{"n_head": 8, "head_dim": 64, "norm_eps": 1e-06, "attn_scale": 0.125, "init_std_o": 0.00714, "init_std_up": 0.0303, "optimizer": "soap_variant", "lr": 0.00531, "lr_mult_qkv": 0.4, "beta1": 0.95, "beta2": 0.95, "seq_len": 512, "doc_mask": true}
Each number is 500 + 25 x the weight over its row's rms, rounded and kept within 0 to 999. Layers, rows and columns count from 0. Numbers have three digits each. The size before them is the row's rms in percent of the matrix's.

# layer 3 MLP up, 3072x512, rms 0.141, rows 2524-2595, columns 320-383
098:504493526507518528493505509548501497526526517506445522489455477504559498490523492495529457463500507496483522492460518473552494496478533491505549500498533508509537483491513512502486483532512481
100:507490537510488525465525480470548533499507488515493500465462521475534472491482512496494472481492468537531494482497481541493502477462509501466483512566441497492498504512467472531500489512505479
093:534526503487517513531536495546514532525490502518495484462483466459500449503512498518522456509487532522487451466495506489501491491533484523501491515508487510490502480519523513518549478504497497
107:477496491470518541440464509499506430523459474488512480507503511491484502495480536474453490493525492497516492501504512537474500488498502481500514509510510506467499526498564515471504447462537512
094:541511485469536516516542468479493503499537479505512452501469488522517536508473443439492515509518530534523501472498490524527524524536512525473489504499470497495502498462505475499511473434480532
099:503526511466513480490455468489503499413519543469490521503530549489488487519465511505496470485473507508494508491504491477493511495480550498491477500499510512537518514520479485508529501503465499
095:524502460461494503483486525451522549499511498527498486510524471488485527508542515501525480487501447456495467522536497491521582517440529461543493499509488495475461524524530458467523480514483518
102:528526464522538501504421540485466486532530510540547483504515525485515508512503468500493477492496503499476489514518472501498509521504505513496478505502477514514496484490473538535486506538500472
097:443493514519510524442518536487448507510513477512475497451489520484515521490513477517494573500514495533485518486498492519496531493494503489516497496507519521490520526509529451518550520507491466
099:516488493551506511514546520501474500524512525538477542525458519499508543482486520532508518532508529489491490480508513525466437518534517487525522500491508477521507516503534479511514532486507508
096:489489509541479492452505492496474506487520523488524492528528480457528505492524465489515492465459488480471540523506500489455501475548485488505502485486538501481529478493477533487512463475485477
095:486483505533516491490537501524513546432441537500490468501483501516522471487499503492479512507524483481466514466527499454506530500525465475503476477537513495522495485525570507504468534498505537
094:520511492518513471539503529522523497528483470481490494512495453472501476513492469508482470510439450527509507460510514485479528525494443507489505523507507532536533485490485483545544502475502515
095:471490530526471489493499527526476508497500487466498552488506485472510504506492486514502489519475531549527446493550541522503473454468518500482485497448476517520491493543466468522514500523521536
098:478470503518470538483482506481525510502521506466482498475473467480497487500516565512487470495514502492536524504485491473530522441505498523532513492529470464504494476485528508473494505532480511
108:516501507543556495499474481517524525520537485533511506518536512457484522522517527447512499489489517473503508522499499500465497479550509491520428528451523514492541510520494507516521508505469488
095:528463520543545512504499548516520484491548490476526502497455492487530487486539482501496521535485505464492501484433535475499503529467469523492535538452491546511477545494491546501488490493498522
098:479485503518494482500471538486508510494478532536487496495482491484496466481513524489511476519502528471507500490487535483537521499518533516534485508500487524502527511500484551530576465546505525
097:487508500501514480527485502495509524464516520529502450533487513460490478513435486503493539501499534489489508470507539459509508505538497453476496551492499478484518489517491469490506523538506465
102:525497487524527493514522469459508539505508564522502491528486477436497475465519476467495520466530503556438505475488465487530519498475510512495548504477499498476507485511559504534501549480478485
101:458508496482479496485501525485522511516487527497509508483507529463497503523517498520511502469487505499495491511528515548485480466492538481522501470506525490506481539483532486461546470527485531
100:535537499482499499437439500465516495487535480495526448499490483498507511499492462502512500505493493472564507473556497489489559522556481490490470526501510534511494455515473503567484508511490501
091:509515462469481456492498504516507515501438543498518510482481466504508513489486506467507490493482469502515475485513514496557482511499524508479480521504518473527498483502437561528520512522487492
101:493513495500525514509474468458503492453526496485487495507521460517505511496489514555497502547507508518517529516521500500543487533472512514469506516478470474497514492480493488494469468477508443
112:525481523548503499513476506483511487493474482570460480469520472460449478493498473514495533484505528528551502476484516521498518506464499474488554525465471517525477459475509564481504498474463490
104:458480499477558506466491537486512508512516499474522490520525499451526477507528500489443433542459486470473531508465519480510455467494528516492469514493480497465516487499511484529512470522495451
097:510491474457495536503440474500494534480465464488499497501468512525451493482510497469493489509493478492493467472441475448498481471483505510467512499520525457544534497523481494477491503491561506
100:485499524452481523439487506473518460496454490512523515465490491445495503475529501515480483507472502520540534503464534487453484486512524493501514518493512492533512475478531512505493468467536509
105:485486503490529509519491458487488450494498442512504514484525549525477484508482513524526431511512494494513507473528493530529482489499529489517485491541497517542497479449495503536506490534488490
106:484515486510531520564500512511481466508511457486491481520498492539523490529467518517502537486477471522515471523497481539539523482474476481520495520476537510530507520527527490531472497496483519
097:515515533480482512453471483525500445524505485496502502540517536481488495478507544501508533549521498538509521480508504496473524489527547452475493489497557513523515483502509502513496516471498522
103:541493490461499488474507544515486536468520542490535504493484525532459503447531513494498487504463459514521518516473528505518515499496504531459516454530481523522485510550490513481536473535512486
102:508480493494519508538487453493498503478528487486513480518512554535464481507487499513511538502432471501522511510506530474507545453518554517504499545487487503517535512502501550549521482467511519
106:514502542505508443495484500502506533490504500498506494532491472470537468540518541521526491521468480482503509521553489504499523513507530487486506512483488488500484500491480506494499533473483489
100:543424489486405512486468464518515543519507513538504487484506498498545496522543512481527502505565445506484519524467490529537492514533503513541488500500460555518442492493513517523463496488489486
110:490485513470501459524526565473511482482529515499520486468509488503491531508483509514513497454494484482539474508510485477467478501471496487509504484523515483491518498484504519548503541436506494
095:464521537501482536480520497529497488511501538500516503523518497469510456529502494518513480507443488462498513510474514427467515489501525505488484516481536507484535523532485456514462465485509478
102:496505498510480515500461506485542488533488509527506515506492474510505537515525472555502501526488523513493467453534472533490516519473499486478484478463522490526448518520511501499476495472484460
105:523454470511506497477554488503528533511506492469514490494498541517538505521472498539511482511494501471527488529488495533507496488534476506502489537519544501499548474494507464496526495473495455
101:429476527497515514463504518511496439506496498530487474491522524510521556498489472443477498498521506514498499522514504496504464514504537507501490481500472496504491517507494482506499525486488534
097:544502507509497468529476494443553504504522515496505529537481500513498534561489544495507503515483504492463505478445524466503544456531499525460491481503491492502472515552481516492512508508462506
097:513480526541497538510490522491475526513452490470498490519480529480533465532495461515419466468515487497468504498470475474499507502472496488484480491474483482468488504506500525489496487498499495
104:524511510563530520484495546473532460513495477578519478488480521481487543527489497465453475529479524541459552512473498496530537498518513508528482480497537474513490484491545480521502516561454506
100:483556512456456485452470486510484490497498475468477458455471504508452506500496542523487476496544516489449528539497511478454495535544500489491478528488515541487492523473496545520538510499494535
098:516539481561485516508504469525526466459448492480510496524496537540522541547514497456485488534498506543472483466528516524448474496463530484470517464499541476511488517475468519499516529500497501
095:547523472513464538482487512513485486479496493514486459503477474501457499494520454456490526515457520524474478480509526499531526493531508458496467531518516524501513486468499516537521530519505495
106:495514470530482487473508541507501514551528513451523509470503516487496479497542554528482446519475520461509499508536580502492517529484476490513491526498471487472476500503506492487484478494496496
084:508500509488462481464483456501497473497560496483494483510491486502499529528529476511506491532496532538489479503521513508496443479506513509498480490472446536509523486488485476511499494485485490
101:548500490504496535515496477495514473491441515530488470484500481515514478487484492478517494483512471520488545483507526475510485498478521465499524528520495488505516520522429568512519528506501519
100:508461505472552439490470497506512511471496455544473462536504484465499543490507476509489473510472500473481520508504509462506482479481528538500512512473557499504473475507513524470492507529504469
094:534483517471486504452491491480478513443500522475426524528488523480468473485486514513484537505501506489502498488534470471515504542476484478446514487496491456552504485496498571509498502534512546
101:527455504522520493461526483484479528474532504459488491457524502484503537450497514484506483545513513496537540452493482480530459496488495425465486512538483501507497463515543497465498533515522511
096:469478485496505543467498505507507462481471501514488487491488520466509458536524510523507453529484449512505487483551502482504458485482513513443467524497543544511512531507497550455513490522505512
105:551538488482468510510507548457508551487454503554488532503491521488502522524538492459492512499533507462505497539483504496496541512506460527479513495482519521504514522484479511527509535480519540
104:467496497503439505482507531494498510463511483432522494469507518509510484504537524489497468529496537518514533517518503471525519482510549530497480487524516457481523453454531480544525542503481529
100:513509537488526483486509478501507533480496498531516520503476518494440504495487515469507513501559440500523492549520455518518531508446505512462494465515428463493507498496461559468477497492483494
089:528539513487527530526500520494472503498496517488490524519498488512468488444533482513514507531477471480527476478517480494537467509465495455472513529498458483530511497528472496506492528483537530
095:503500476505460525495531508514477507484478499493520478521530488478533464516484525525546496521514523504516496484470491508517516554534495491503489499521492493535519481482493495500484533509463530
108:455489469494513484493523504532492539493469483533466485519546491514472513490458531488543548500498486467467480500504527485500510500499506504481440456512527508547499521484467539489486514504529524
104:483535453533458476513539498490510521503544472520485535502514527491489558519504501492520517527506494483508514477469463534499471489493517517562504510523512466510503492453508545524473500501464499
118:466524518513559453514455446534532543496495482439495521504495499537489499471466521507503468500466508493498477443462479466514477515483572551520493516530515513535508483502481507487516517473481467
099:489508540497485481566554436467406524492497498539510505491482476488503492508459498486485469485498503499531488498496506457525491501501489487467526511506476470517491499490485491544514499498482508
094:490501510526469506496498519515496489506455483502536537472477525479512507500540526515501458522513512489542531511535494458484460483472461473518474482500512518502504497516483484478484511526529534
102:511500477458529464495518525481485484483542502464504502531501526526487480522481498539496486495496475488550468459494489474493518503522495512521496533549466498464518467506537506515517518507494505
104:551519532469543493480499496523483553493483546477477527500466523512475537505471525518497497478539499492424557505540511494497489504504526509506470503468466529494504485511506499510494493520474504
087:487491462494452469472566496482478523451550485500461526484491512511483479467521500513536458466505534505542490512499504514494459479515529509524468452471478513515528469536499513528451512483484503
097:528507501492487487527506499502480526469495477515519493497477485481516553478501528493516507487501541493498513523516538454507513530497494529470520496472495550478499480436510499497509484490492486
103:547518480467491512504506470503551501510500516501489506539507469492497476444501500520486464510510496490480513470519491528483514490501467535501470532483515533492499509466457489504518472528463528
106:531486486502517507497495515444511503503542430500540462513463502554504501488545429480519486526539483526477483511508515530465523518516492504498548467476483532533423472476478482451497522513469537
097:514461508480488494505472526503510444481503456524504463525530512484504526491510529419484515468538486534505537502504496502454512500531533497495493483530527529523517534509466506495526472490487499
101:521485500503512512526483480485494484470552516495501506480497543475484528451466529481506504496506483530527537496496518491473541489499477507515489494469531521555543466512522538514461476503525457
103:457478498502494479509496503479500508472526480511510497505466490484504492508541517521492494517506509539481503520482476514512513469524520484496471514496481545489514522499495517542505503475511490
# layer 3 MLP down (transposed), 3072x512, rms 0.137, rows 2524-2594, columns 320-383
103:502475491528510510486490500444496517444490500466521507475512507464526501513433484470511479501517465522524509479495488475519472489487492499494522467502465484481485522464496466522481516495515510
099:521517503521512487507495533507509489482451509478507517496471452483508483501515495510512562519510529479427497488519491492519511512474494506490532467484467530537520496477475507486494503483485560
097:545517482499452518528478488509454464494518480474478519496486490494535513489463522457555508463451537458481498474507493482547485469529439470490473520528474472491521492484528498491494503506481503
108:504514500525503465506468489519524536473518496474482447506506486525501500471494497482500532562480538500448500501550453508535452485479525472499491545471496481484481518469475508524497497502520525
098:497511477491498467525463493499532494532512508507496484490526511494476532529538548556495473509467514464448479499516480523456487486498501514536484505473532557495478499551483516477501469528506505
099:464502547499493495498535508480450429519477532534497512517483490492545510509517465547518495498522513481512482461524503517482487487531480504557524458493532550504490514499511505491508511474531524
098:467486521500453540490465442515484491507508559450455464507498522502542506444485506504517528487524507514486517533472500493519488526514430524499515492489525491516521475459510514473488505495475482
104:562473467520550474489495517511502519496469532519510512531519466492498488511490519539497516525504485495448481512512538487525542495516482468529467491521513471479464514507510477469501494543456466
094:518458470483506497507532502449515478535494509455495509483494507516529492524480495533540515508475459509461496526489500512490469463490511533514449495484468494507535483508485532475499504524499483
107:517529527470464515493510522485467493491534519513495521510505465532491514455467547554538464454514480502499469523509485535491505520514497576517492481533455471507543472512504450501492515515524494
095:543520482480470520497530467502437494521522499528477472487499503504531473488480506445483550495540546514520495530471485503490457519468526493510503510517483497516465506495564471490513522503495505
099:501495538532491486505464475538534502492473511505552527508508535509478488490521524522530505512461514526540482523521494472460482516474536475475492510480500485495519487494463523487518486491486449
100:494493509568487544526495502469500517447566506491482498479483507502504496507455503474515474510530487493506492506462493501517482493503487489518498471508463483511505550512516472523475495491500523
098:466494487525531514535534519485478481456499495540491482516522463549525487520541536494449496481525504489431450514537474472487473470490468490543520477497475498506514516463527542490506462519477537
096:518463453537506489506513452466493507451495481532492560505516447482496504496497474493500514518476515486487502472516500533485465482462466542500454487516494506502495479496507490493482497469536520
104:475485537485523538562480506498462532539498486511530508525488510511454482471526493497485477497500464508506552529470498493515507463450533526505562440538517519516478517500499536547573496508483501
098:462532486507452533509484466496500472464461490527493522536501504566490510553470492496505469450517524522529527483506531499520474486492553518501489484507500462489508523459499444498505559499452512
104:483454471524508479483524527534465536502504485464524486461541507534455536500509521515508518488511444483551530535528522524466528517501485515510482552453495478526491499483523556517481488497531476
106:527479452479497514504495528490529484498441510485510532490488522479484515501512468511499514481465522526505478508496476512513512504515514520505527489510475522509481481493484455490525511482447532
102:475552539504464453489476493522489468549532506508503479530510531493444487489479506494509485485551524481523436525497491532464468476504486544548484514501516542532521481468495510558498522458466525
093:494479475543520486486523474515498489535508527447530513523500489558518499517547477485527498485559515534505537536512537430519471520521522537483528519509496514506500496502522527504489488466472512
104:487518471476512456522532488505496517479470534490523510464517495472561515529508452473495517490443484488519495491426511449513530496489506556547541502489502488494512546535521522529523498484505446
098:492454509523456486462484497456477488484500559484487482542513502547507498480520498525461528530527504515481515522531546492506537504468535465483485501468447475487472487509473479488492493518524493
096:470472496466493516472489497514480532522479546521470463480495462496519512502516486520502475516507508515484493514542459496501580508537486509525480513478526457514523477522522570490490509520463523
101:493465519519499501494527497512512509494546490473480481493492477517485526534510522468546489489508498517476531487469478457476517523470522529503503487514457454500485497476500529520483499482512507
101:513483531511460481550537510540488417494495525521503532483491483495534475484479504508518572465534473491501482468466498534445514483522501506484537524531498464506506563540471521502488510522491530
103:495466472543516525484510522441470499487495525528562476520511484498546482438469463483474491541517471451482466477517487498529485519509488498469520537472470518515502452487465466525507464517523496
107:486514520501511503560488479522532506502466475480456473557490542500512506521499495498528526500514527489474533493506479531523526473540505490506508508463500541483500489543468487509485515516492462
101:481473519498504519533548540464500544513463510528508482473489503498532506508516507498475511475458510525557487524508489521490528517488480499547543491519482523502530454489466498443462531491516491
099:496515518518525487510495534475495501506478511453511522485520534479506523489483523501534538489510508478485525500526459471502480507472494466532431497486475505507506500498498482504458494507518539
095:485468478520520450502534531462471488543507508494482506480527502517487490465476484477485522445470508502497515507481454475553473484482525540478453474507465487516514472490486524494485488516488538
102:509464543454446505528479520505459472473526537509486469448492506478469524493485527504477446500497507487525500513498485482500490513508497512480511522498549522468472531529511467527457501526501474
097:540491508523470480523491484519498470526516512508523529456481452490516491496514510459533494495514545474483496458469526513465546548566484473476500506510503525490484544515501506440493487514483481
101:507478520500490490500485474458504498539496521480517496545497519524455468518469494463446487493540540502481511456489458468539471469499498508516499533496515489478522506537514506514477465510497497
095:493551515528529493501537487495518484495522510484460573523470498494464494505488498547513514472480466490514502516515490507472491479465493484531556539485511485501514505512499507464486451475507495
103:490448458460501540473495486553509491488495446512533499493445540503470479523527473483482505484503492503494505430494499521503503497503514521505463479539508492479559515541494470481463496484491465
096:512469475514474477511475502481508507506521534483512472526453525479511478479449506505482485491497509519496503513487509496494532536519497489503479430469496499477473519474524500505467473546526498
107:497485509509522484448486448496493488538482503542477498467522501495488516487497511491487465496490506484484504494501515478509487459538508488489478516491458474520538515476504515498466480525499479
104:534485525535496484460530498437491496500471494518461508464491507522511471504522484486496528489520516518452473481501513519523462520505543464510501531487545484494510516487454491531525481534484475
100:485467473502508495484496473484536514510557496486508505484512506445512482482489492507551459493534484489509483507497505519531483497500517515493491509521520528536494521507504467445495483538504504
097:506441467507465531477480517569414476520466503449487492548512465480511508545452502514513497486506497518518518489507516489487537469490529512483525509501493512498510490490476485462498531446526472
101:476516553488517505489507505464499512458531502521483483485516466503480497496494528488457502511502514495527491528487503501518468497500487511512547494503435475525527467491492520520498466465504495
097:501553504532495522538558524485477512495495547494509536483502518465468500513524477521515462470523464506507467482541482489484525511479487482492465492481543487514515500459553502500540562489536493
100:488509484492575528504505528479485456498439493534460512522521497479501492434505479456483519519532513483510502495507496494466488486504541555459499543549518510492512505526501487526548500523505567
101:519564481475466472524511572511523539504466501531506512485531519488455488513488472482427500490478485479519512495480495532519499503516519519522460530521469480486454494491491481507465468512497520
097:487546498518551496532503504506509515494468494484509526471512539481539519448495512512528457501516507453470511504460499508495516468481494501482500486497531534502535490481483429511522468483462477
099:488514522490485526515483538489495494496500505514507477522511505490479533500499473483494495511472466511442534499503494494464496477529476464515500486475509511547525504512506529482556471463504463
096:483490478458537491507523528509508541534531521503520493489524529474451492520474569505517487492528467493474525527511525501487536483504523502491494489494508491516472455498532532462462514510500555
096:534524497492497508551527473546509484505463486493463497519506477525485512531477484465470524498458511541502467489481474493485521496495500507492509505510552458562492467496527452455446477487487511
101:460506544500559472511541479485529464509524516490537491501515501511525514469483492469515481510513496507546483498482467527476560511505512505511520475511522500526521474538455522523523527462490469
101:489506507460507493484477512539508460526493510513509470499502524482468475491511532437518466493530491503499536497487501490496502511501515505550515482497480496456506538484442531479508529480506465
101:507510504537512486510464553484507487525463505498532491521493524516484511536556523538483559472530522523514501511495502481534510508467478508487530491487503494502510495460511501536478474509506467
099:486450508521512523461468492509484485487483513501507496501474477526490513483464491505452535474478475527500516475543525531468550467517519511494504531495476502495477486507487484482525448495496513
101:458462476487554465486485469497530462498537509500506492525520474550520490481502471539499463547485491531513474524517468491468468499545498545492460498499481495471499492529485496516496527524486519
100:515498519510511524490500507502512452465550503488510523483487554504489511511542508535499536476475501495500521498456529525452519495469482440510527501548491561523553536507449488524517461529545475
095:465472507521495519468528482550496509497518522509491506493503483498437486534537474471518503457487478520480497504535547531482483494523512462497482481544507493492481493498450482506556511483490536
106:518466490501461494493504468468504480471512506522519485467517493512485483520434535529530477464489459530512515520541549493502481511506456500472479550508499534477518439488523516497553492461512482
097:534510489482544489537466517517469511508506495497503525466510517467498494511487491510465493484521495457500477484523520509453480503486497483487484491480505526465498533517499455502489533517545480
107:501485498498476509481537507465525497501472528462487508537522478515469491466517499483476496478532511536509519530482478502494501539528501522547454531503497572487533532504511505527475478492516522
100:477550467541540559483499542503462500506497467479457463503483507477489535505538516541506484486522530486525513476484476462528528499470508511500497509497500538478507522480505499503488525468505504
104:524529461507498512442488514525513503491512469509499494540476499537501532495522496417477516516498521501486490560464506512517501455521513491536501504478472475501529481523514423546509520526526510
097:500499424477522500482531514471520463487537490502489505501495521495453531520509513520538575527470511467493494503507482490499484517484484537493475510495555509495452506526509482447494506526519456
102:471501476507520521498473532476486506498446481541481435497489508478498528495495478497481489483508512504509510543511497464482521504544471466482523510501484483538563556496538498506483526484510506
101:518493568472471507525514507534528527537516510512500483478510507503522482497491532487480514498507522498470521514451472473526506495550481508522507507471502513486513499501476495501505503509485494
108:494466501485518494541547484478495518491500462500480535495487497515489508500517457523486547500487530480504506461469506531479470491454509502491468505501495442488523528478507467476544528482501491
093:423489531464507478498500517508522479508502527546526484532526495530526524552471501490509504501494492532405467538530560501502494497461439501481504513548526508540524506487484553475582519512534489
099:479457522484464499475475523483550489490455481498480554467505461497513500447494501463527466462541487494514508496516470520482519517509485507514511514464504523480477489498485517537466516485495529
100:493509459498504503512468514477458507509546502512513479517461496509489488527466462458479473505507516524533489506480492483505496540511533491580486459524490463542483524517487508555469457546504503
104:504544478524466483484546500552488489468530500504569483462476486522485522511483551541483487438487536484552514464477449482485498495509516537471504499536467504464500511534480525535507518509502512
098:512490503557494497524532515497532502509486503490545533523524514474479491526529492557526484461469537503502522507490491529509504512493484465493432456494476518453541517512516482452442484536537539
101:537540496527526509487523532529486487502477525507516465479436496501501526540491504516517483498488486487490510506511495502496489463546508503449528524498500479475487476498451477488441521460515526
# layer 3 MLP gate, 3072x512, rms 0.14, rows 2525-2595, columns 320-383
102:536471474488517532508507467511535477501530504487527529533525506525493509526473466514496560516518507474493462475540491455534472453544485476514531499482515517508506544506476501522535486489490503
092:518495502502482513514527488526522516476528494526526500552512484505493481485502528545486450511500530525482524528451568503504506522495515489525479502525520535491463498497511476501533506466506529
111:528486527533492507513476500481488482514491491485489478468519469509505542476483498457510560494493453461487489525519526499502512507521514485536495507481505495460490471458518518476546505512488497
102:509477453518490517514418540516529496476490502537528504522538488527520515511528506517508520473533482492488522480463509514530458496499480528505466497480500523531500513461476487514508509477473467
092:447506510462470526511485514484490497511513504482502518498495530494537515485505541473519517506494506488472488483495505478513544507541469526434571503516525457544505537521503505472464525527512512
100:493512467465511531493536511491516461487514511482468477518537498490498512500488450496476495500526481479501504487530469488525488468478528520499486532472485497502516502493528461484541515543472477
099:543503524493507498467502513502503471513475519531552524464531476510540505466492538550517492478460524492469476546472518482491493519467474480495481498498505519449498530485522527469531489521475493
091:515514531463508452491447500468519518508496489521458509506534511521510492512490542475502536499462471499511490441518510501525533519511486540504493450464485488483505496528545486540488526493498538
101:509543444486509487494457503475495458494439493514500519484519484497515472554477501489505503500478500524490521505539514491470539483484478503532451474505488535507486493481499510490461491513525447
096:478527474509436483510465470507496503514538469491491496470507511466505515450494547509534529502501465425508510474511451514474491490467464506477511502509444487502524499473518480464529491489468484
103:538516529526547518496495530492504493497501510465489475506486490535461542467527482470486459496480491532530489485506540534514487504486506463493503523558503501522496470456496525529489520518528457
097:514503461511524536495479521476531521514531477482565491453501505483478496489474490436507512505497510503504500495489448520533516523476478530507475474536431531533486569521529479531498519513480491
094:514505495473498479506529509516500491491469479537492510538477546542490490482524481521473507535535542475436483493505521458484496504504492525527549417491528532444494515497487521534513529522513491
098:516523466509521515509499512508543486526503461516530475473488546512505468512470524467489545508499463525506465511508527500539502470522522466510528488532513504484486526482482513499530493493517494
102:501523531554473556512484480493502517493509530542522503507508491482512498515476509459528435509490498529485470475498505507486506515522484490489458454454469480498486539500455500511503535528507490
095:491454504466510490487488488547466544502491518472508538516521511510493506481540539507492520501500490480474512527486482473476510504507456467436461506471531569507489508485455501522479487492504488
098:522462505507494508491529456466465460509517459471505529528532534513558516484536503520457517476481462496513540479505447512497516525526476504507486500515511502505514477495486456499455534485452486
101:496520477514473488495506537518495510505498535480495524491477496500464519475507483490526482512484494522504445537487516533552460476469510547533485509507444480487445520514510518505474494492478528
094:479516492538502486432497517530510469508464511504487467464479480510453447518540524487510486523490566469488493502456542449466487532504510528477491471496437532509495506494496484499510515470514517
097:505507479472482494505508505519521515527495479538497525505478512494531495528520533515489519530489512548494500491464473510484515497512550513528501508488521502510484515499509491517493482518510493
100:473453542492503463540477481530480485522526528516511507486541524473512466451523486515465482505520510470494475533494506457519471507495499497493498537514524505493489533522507480465458498511539506
092:525483480510496553487494515457532529515531485472535482533446515529527482488523497498487489517514499533500521512521499494511457513518520522511469519504514503529498535554494529479506492539496545
098:513500524454499489492501523486500494523525530509485490515516535524482469511539523495521468505517515533448527547508466523492529484515512540488549478493506521503501477485488528520515512512489511
113:514466515551529553532525515451533447508419499493502530516514502504486491474494465467484527487513510526559501483484500502482497525536485521499521465484528500481490482513474514490516477488476513
096:483486514505557488484480487470492527537541495518493485491539537515483500517550497456475478495507544530446460493525480466515486525529487472510451459468488490463506521529442522494555492473508475
101:478491528491516452496532487501454493490475485510518501507520530538512498467512508474545510502544506511509487461529465471498502548483461493463494519484498505478498535481509520530470497511483522
103:474511464515480528531475485523480491527485491496537562515499489490503483496528498496535532489474524474488501475470471495492481537521529494529508504508491551487541529535527495433533465545490471
105:479483535535477526465536477421492498530471543536526497538539469483489529514536520487543521529529521531500495459522513488489484511494483510495482495544491520503500485536467489469491501507543548
105:545500509512495489513520549514535476488471510513494499469462500506483489503517498454498497501510501490497509519471537473532523482486492505520543500519520548467544485525533454496506490491484482
091:500510516472463532482443503522506488470493528454495474498513515469490499550559487528507506528527496508486526503534487453499505531504507491524523471495549541505481496493519516501500497445471455
108:465485531535539515559481496506536493486493533536509530536531476507501503509498435496534505536493486488477464502530502496487511499495512480548476525467507509492487487495466468448485443485502487
097:472497483486523493512529486476498507523511520457528475529508550502511527499492485493550477487498500520510491532482493499530467500476531511505529498510495482506489510461462502502526531495522458
101:507513519528477502524523486467473489469510475534514544494436492540477521475492462503512469496502460539517530585508498481504465489510505488512476501514506500508548503472462492449511467542477524
095:488510526503516502529484501522452510525509527523529496492538485510485516493464487496457460498512476494456499516474482469540522561531505519469535480517502499520464509536506531563496468464516504
108:510520528517489500488485506495497493496512495500514481489480539502476512476496447518486484487452523502529488451504542544518506510524506536514555458511489461503516476516479519480518541508500531
095:468507499491521506450478475476516472505522488456483545545447503521487484528551550513486530501530500486480505482450538527456530494499534515491474501466536506523474513520510517481516494513526488
095:520504494485519493494490472544513501537480564458459491479492508487517464497518517494489483496482465523501493482477531475494517474518541539508542504530507494473467475497507469493503521493460535
107:507505461530493487461537454475510489461502485500508536457468533482537532480515508518513492506525446497490472499498528505560499531479532531525494516502513466513542479512466496494548531477472512
096:518480523476539467479522538453497474444490495453462518485521469479506492517481512455513516486518514508475450496467515502556486489490543492504467486510497542462519472483506503529555532501510490
096:481473548510501447505487476477463524482492471491497527448507463509513506554511549510503470503464531552519473438485536478534510505477521518514494522501477475486486504507510498501492551501530470
094:506533486515492486496481475495529506499484477531490508475499472486522465559499515514508544555463519479506443480498564517497533495484488494511452489496477545473456488487505503497514495510534535
097:513547546504519501462447501525524507450534518476514520466521476543483502472542480495509491503512535513544488499527495494528494548563472484506562492461487463530530486530508491503509523492511523
099:503531462509475482485487509520538503476490518506478514488454480545544530478541507506480479487498553497510466514473476513530508489542523478508540473491461497521487488519510515511548461513511456
095:510488553499516481491516499522545540491496478477489500555484493485492451497522480516506497479485480548479514533568518498490494489532501467486480466519515445507510476538513483452487511504484496
094:533514478519519507520471506506482539468496502474527436509474497517526509493495504511514495487498488519458503503499499487543501535523488522491480512506489530483491470458496466566546479491501515
104:491456517469492505488490491531503496515500517519495522522481522503472483466495526495488516488491492448497481530481506501518468486452508509531510491510516506549524527498508554523501473498458495
090:536545481490507492508528539500480516484502484498501498511504496493470494486478473519494520474527540475480483499536466507497511459517505523505554501512544489527544510485520489476481508502513505
100:496511466474501485522507500483528499474461526519531530490541457498531494529500504492511516533488524489503466506484505471520538468552503502536514511475482565500493492488456488504512488445483489
098:480470526517438487514529531480477511506474523481486536502437465515526476493489495498519512500519455487497495486517524520527478533505502495455524496523490518454524487517521515517486491509524503
095:486509489502461498505573542516528470461505472523530529498440503499488567519494506500536505531498499497523491517521505494475477525486484516491493515506527497463486490509442535491499502477536460
099:499542519499480518483500456457524536512523513498485542500540494504466514520504489514521471481539495495548525475461539487517502486504466465529496546501545509520454507507545504479470436508484537
100:505498490536494507495539497453518517541479522482466508489538549476480487470473500471485488462518544449490517491505537538448496463481542459507521476479515446428472486484482507519521479505497499
100:484473513490465434494514515477500472517504519508506500472531531533531473588509510521536488494465507504479492497501533461518481507500476516478479524554509552532523511497489500504500501540495495
095:526474519536481516506543518464490463519507516526499515499476519468514486452517512462501456522512527510520482490509484497462454525506464543481497452505518533484495504436526472488522482497511500
095:545489510540572464504489423514508499527475472515509442489444526527529500480530441517496480460485486515529502506528515502446492500477511495490559546536521527482506494476480519467519539431471507
097:557496463485490457513474476512565474529500498500502489482496502505466508499459509547482517484505502506472470463502519476450506496474499467523483527496510495482461546507484494543500477512469502
097:515494485516475466493518417475505492491483525487499480519512492497542478525530578477501546480501527496527511485528476485520487516504502503520480499498496454519516521454572530528497477483501517
111:498468507486482529522475505454469466507530492498518526503484460493496521531445546489492461487470564469515446469483563493507495478492484480489525458473487481502506540457490508514498536520491460
100:550485480504500478515510530489507470453496512552501513490533520462499523521485525497535542510493509448480522472498487529475537531536494513538530466507494521495535511476517508532507499478464503
119:516506497498544511486528502535514470474510528480525528509486492490485528532447494483522483435522482465500506422532489512522496499493495540521521498492495544467501515477454508477478517521431465
099:428481542524520457508510520452530497504503497472503487473453565514506531506490516474501510496498516479510541519482494502515480522499513500474462540509499486570470561503460517487518471526504478
100:474506447478498549485493505522505525533505488480488514464479552499528527474498480433465482496509474488479489485456481493475524537489505506484521517486546483526498487505474496522525515489476539
099:516519505526502476480511499487503546480487495517535536501517478505493515529483487495500522489465485505498489518515508494513522524504459515497506508491525525522453494501490465529516485480474482
104:416473501510492507517530469508494482538518479513484475489527469486503486497474445512459558494477499508495527489468505503490483508525474487513534483527538448465502506518539483468495478480519469
088:546517499507460510481552527507491562489514501488478515471511512487497464457510505485502495509509492488555485486449523542515491480494545505519488493466488534480501464545521513514467505471471475
095:470480486503548518483469504495478466530482545455510510500458515515491492482473438501472523513512474483486489526475482504500514497487461493500490502532518493517520479545501472447466429533464485
104:464473515521534507526475485523513481493498540500493469476459515522487455552520480513481521494503467460493515478494472484492479496522505508496514545515517492440547438498490475522490533512523524
108:493525546483507530507513507501504462457489491472465537529530437508474468557537536479524490507501501495507563522517496499518507513469473504504487500529501521492534530539526510527531506487581473
096:471492493497498543531506442522494474469523476504525497497488531480506519517507502517447524497478495513525523525552528497462458507489495454537505496480487545503476548469511489495470481529545498
097:492470516467463515513529485498504452470499532484549494483507496525520546488481500495480516454454486511520499498513492504488468523519497514512529486475493469511475496460485479495493467479493477
105:489474565549504531487508537525487472482473507510510491477451518491507487526491519500533515486485491503471486506518526513475470473488475484484524484470542463466468509518432517483543453491529514